From a checkpoint of a small transformer trained on Wikipedia: 0.847M parameters, tied embeddings.
Each number is 128 + 32 x the weight over its row's rms, rounded and kept within 0 to 255. Layers, rows and columns count from 0. The size above them is the row's rms in percent of the matrix's.

# layer 8 MLP up, 256x64, rms 0.177, rows 46-56, columns 0-63
size [103  94  98 106  92 121  91  80 127  87  79]
[[117 148 168 110  72 131  71 152 166 133 143 119 141 113 115 117  87 125 116 140 118 146  61 151 165 117 162 168  97 155 135 170  96  70 107 101  97 148  82 100 122  99 121 127 145 158 183 139 147  97 147 114 232 185 162 150 115 117  61 134 136 101 117 127]
 [185 149 151  90  92  67 130 126  66 147 135 137  85 158 166 175 148 145 161  66  80 129 126 101 127 174 157 122 135 101 169 155 154 107 212 140 108 115  96 132 213 101 119 176 102 108 139 135 152 115 115 151 139 161 102 180 144 113 121 102 128 125 114 145]
 [108 120 194 134 117  95 120 133  95 133  94 162 158 133 151 146 130 139 149 160 146 181  61 130 145 147  66 140 175 172  50 126 156 118 150 141 100 155  78 108 119  91 211 174 119 161 132 151 123  96 139 131 117 146 107 130 190 150 107 146 165  98  82 147]
 [193 117 143  92 100 162  87 133 157 102 103 117 141 143 117 130 173  55 141  79 174 136 138  90 132 139 136 151 151 148 162 183 103 180 136 139 100 124 223 103 144 137 151 138 115  85  59 134  62 114 110 109 150  94 111 154 140 127 175 145 146 147  97 129]
 [137 150 131 159 139 119  87  97 168  74 135 148 105 138 114 120 116 185 158 115 118 127  96 163 149 130 131 173 157 140 189 160 161 153 112 120  75 126 158 184 163  68  81 111  39 115 141 126 126 137 109  87  98  98 121 106 122  99 118 132 113 154  32 143]
 [155 153 114 150 126 152 120 113 145 113 156 137 114 111 149 159 134 157 161  99 136 138 123 130  44  88  89 132 150 102  85 109 125 138 180 146 152 132 172 126 217 133 146  89 163 124 115 166 120 124 114  75 173 104 132 145 141 180 178 236  94 125 115 122]
 [138 141  94 128 162 101 111 111 182 157 149 179 143 112 129  95 136 115 115 145 152 144 159 129 165  91  11 153  88 107  81 115 117 163 139 136 129 135 133 113  96 106 138 151  83 115 170 141 129 149 187 116 128  86 122  91 111 118 136 191 203 188 140 144]
 [188 122 127  89 129  86 144  78 178 173 162 124 192 119 190 103 135 134 120 112 150 111  72 134 119 122 173 161  68 146 130 146 149 115 144  77 152 131  95 129 106 115  94 120 184  91 159 184 101 160 106 115 162 142 146 100  93 161 157 149 147 190 119 167]
 [126 130 103 194 152  93  99 135 154 144 122 155 156 171 161 128 115 133  60 122  48 174 162 170 107 128 155  77 118 148 185 146 133 171 102 155 189 117 141  98  95 161 145 179 134 135  70 152 155 173 155 159 170 150 110 128 119  82 110 137  94 122 120 117]
 [114 123 138 160 107 127  69 116 205 147 107 126 142 125 129 119  97 141 121 142 116 143 132  94  82  73 161 106 175 125 117  96 163  90  89  62 101 119 184 106 120 106 106 104 126 154 145 157 122 182 184 157 135 120  79 135  90 176 113 158 203 154 181 113]
 [122 147 179 136 109 169 101 200 128 128 103 178 108  51  66 110 165 135 135 126 126 125 150 137 141  86 104  61 163 154 112 115 138 107 167 134 137 174 117 122 122 107 138 169 163 130 132 130  87 186 145  96 167 110 143 136 194 123  84  92  90 183 142 103]]
# layer 8 MLP down (transposed), 256x64, rms 0.199, rows 46-55, columns 0-63
size [101  97  92 127 107  87  77  92 123  88]
[[159 126 148 103 145 108 116 142  97 119 139 117 110  96  67 176  88 135 154 113 105 121  98 206 119 120 199 160 112  65 121  80  93  49 113 152 127 113 141 133 130 123 141 147 158  84 117 126  97 110 107  99 201  70 108 160  99 129  99 119  80  84 122 124]
 [ 97 100 116 191  83 125 128 166 147 127 156  98 142 138 113 151 117 119  94 110 125 101 140 164 130 104 102 132  60 179 110 106 134 154  82 169 135 142 170 170  74 145 141 114 134 145 123 102 139  89 102 162  85 114 218  75  94 206 101 145 146  92 109 113]
 [ 95  90 168 130 193 139 122 143 167 121 129 111  86 136 158 192  87  90 155 132 180 111 139 163 123 127 121 149 109 111 157 140  42  97 150  99 197 125 150 218 117 108 118 126 100 154 110 158 114 170 109  88 165  81 130 139  82 104 144 128 137 124 130 101]
 [110 149 159 141 195 127 158 184  94  98  89 135  90 130 175 124 147 141 139  93 125  49 111  72 106 160 144  95  82 160 125 117 173  99 153 131  97 107 114 202 146 139 166  88 145 142 145 129 122  61 164 148 118 178 114 102 118 136 128 134 154  73 154 159]
 [120 135 166 130 141 133 147  85 114 156 129  76  94  23 150 146 198 103 111 126 115  84 119  93  98 115  40  77 140 120  85 151  77 135  79 136 144 152  93 127 169 125 136  82 106 135 109 114 130 136 104 132 139 122  77 104 150 166 145 161 164 113 125 159]
 [172  79 190  97 176 135 125 180 124 172  94  97 146 133 111 127 134 134 104 102 174  79 122  77 161 114 202 165 111 131 141 134  94 117 130 119  93 125  98 145 120 122 133 143 140  68 132 151 103  72 199 132 149 104 202 152  88 115 121  97 140 167 154 129]
 [ 92 140  90 174  98 175 139  86 100 109 107  99 104 141 163 140 136 147  83 101 108 148 115 162  76 170 184  73 136 172 133 111 186  97 109 174 154  71 111 124 112 178 141 120 133 134 155  94 169 136 119 163 150 177  86 105  98 182 132  93  90  86 126 107]
 [ 66 121 151 145  62 198 134 184 125  90 144 163 119 154 128 142 121 125 122  92 131 136 169 139 133 109 101 137 159  85 131 169 144 165  90 137 124 171 184 157 138 100 170 151 115 175  95  67  99  50 164 152 137 143 108 168 176 120 120 135 104 146 151  95]
 [159 103 163 125 125 125 175 145 123 120 179 144 149 119 143 113 116 156 142 183 151 123 140 100 133 122 102 104 116 144 109  39 156 182 139 125 208 124 155 117 137 122  70 166 107 160 135 117 111  32 187 111  96 140  82 151 165 128 174 111 137 156  94 132]
 [166 182 132 155 138 121 130 127 132 106 111 172 160 122 153 127 191  93 106 124 157  59 148 168 107 177  90 182 132 132 126 147 133 171 139 182 132 153 104 130  98 143 144  93 209  93 112 121 140 167 150 156  73 123 138 121 138 126 191 119 160 191  84 161]]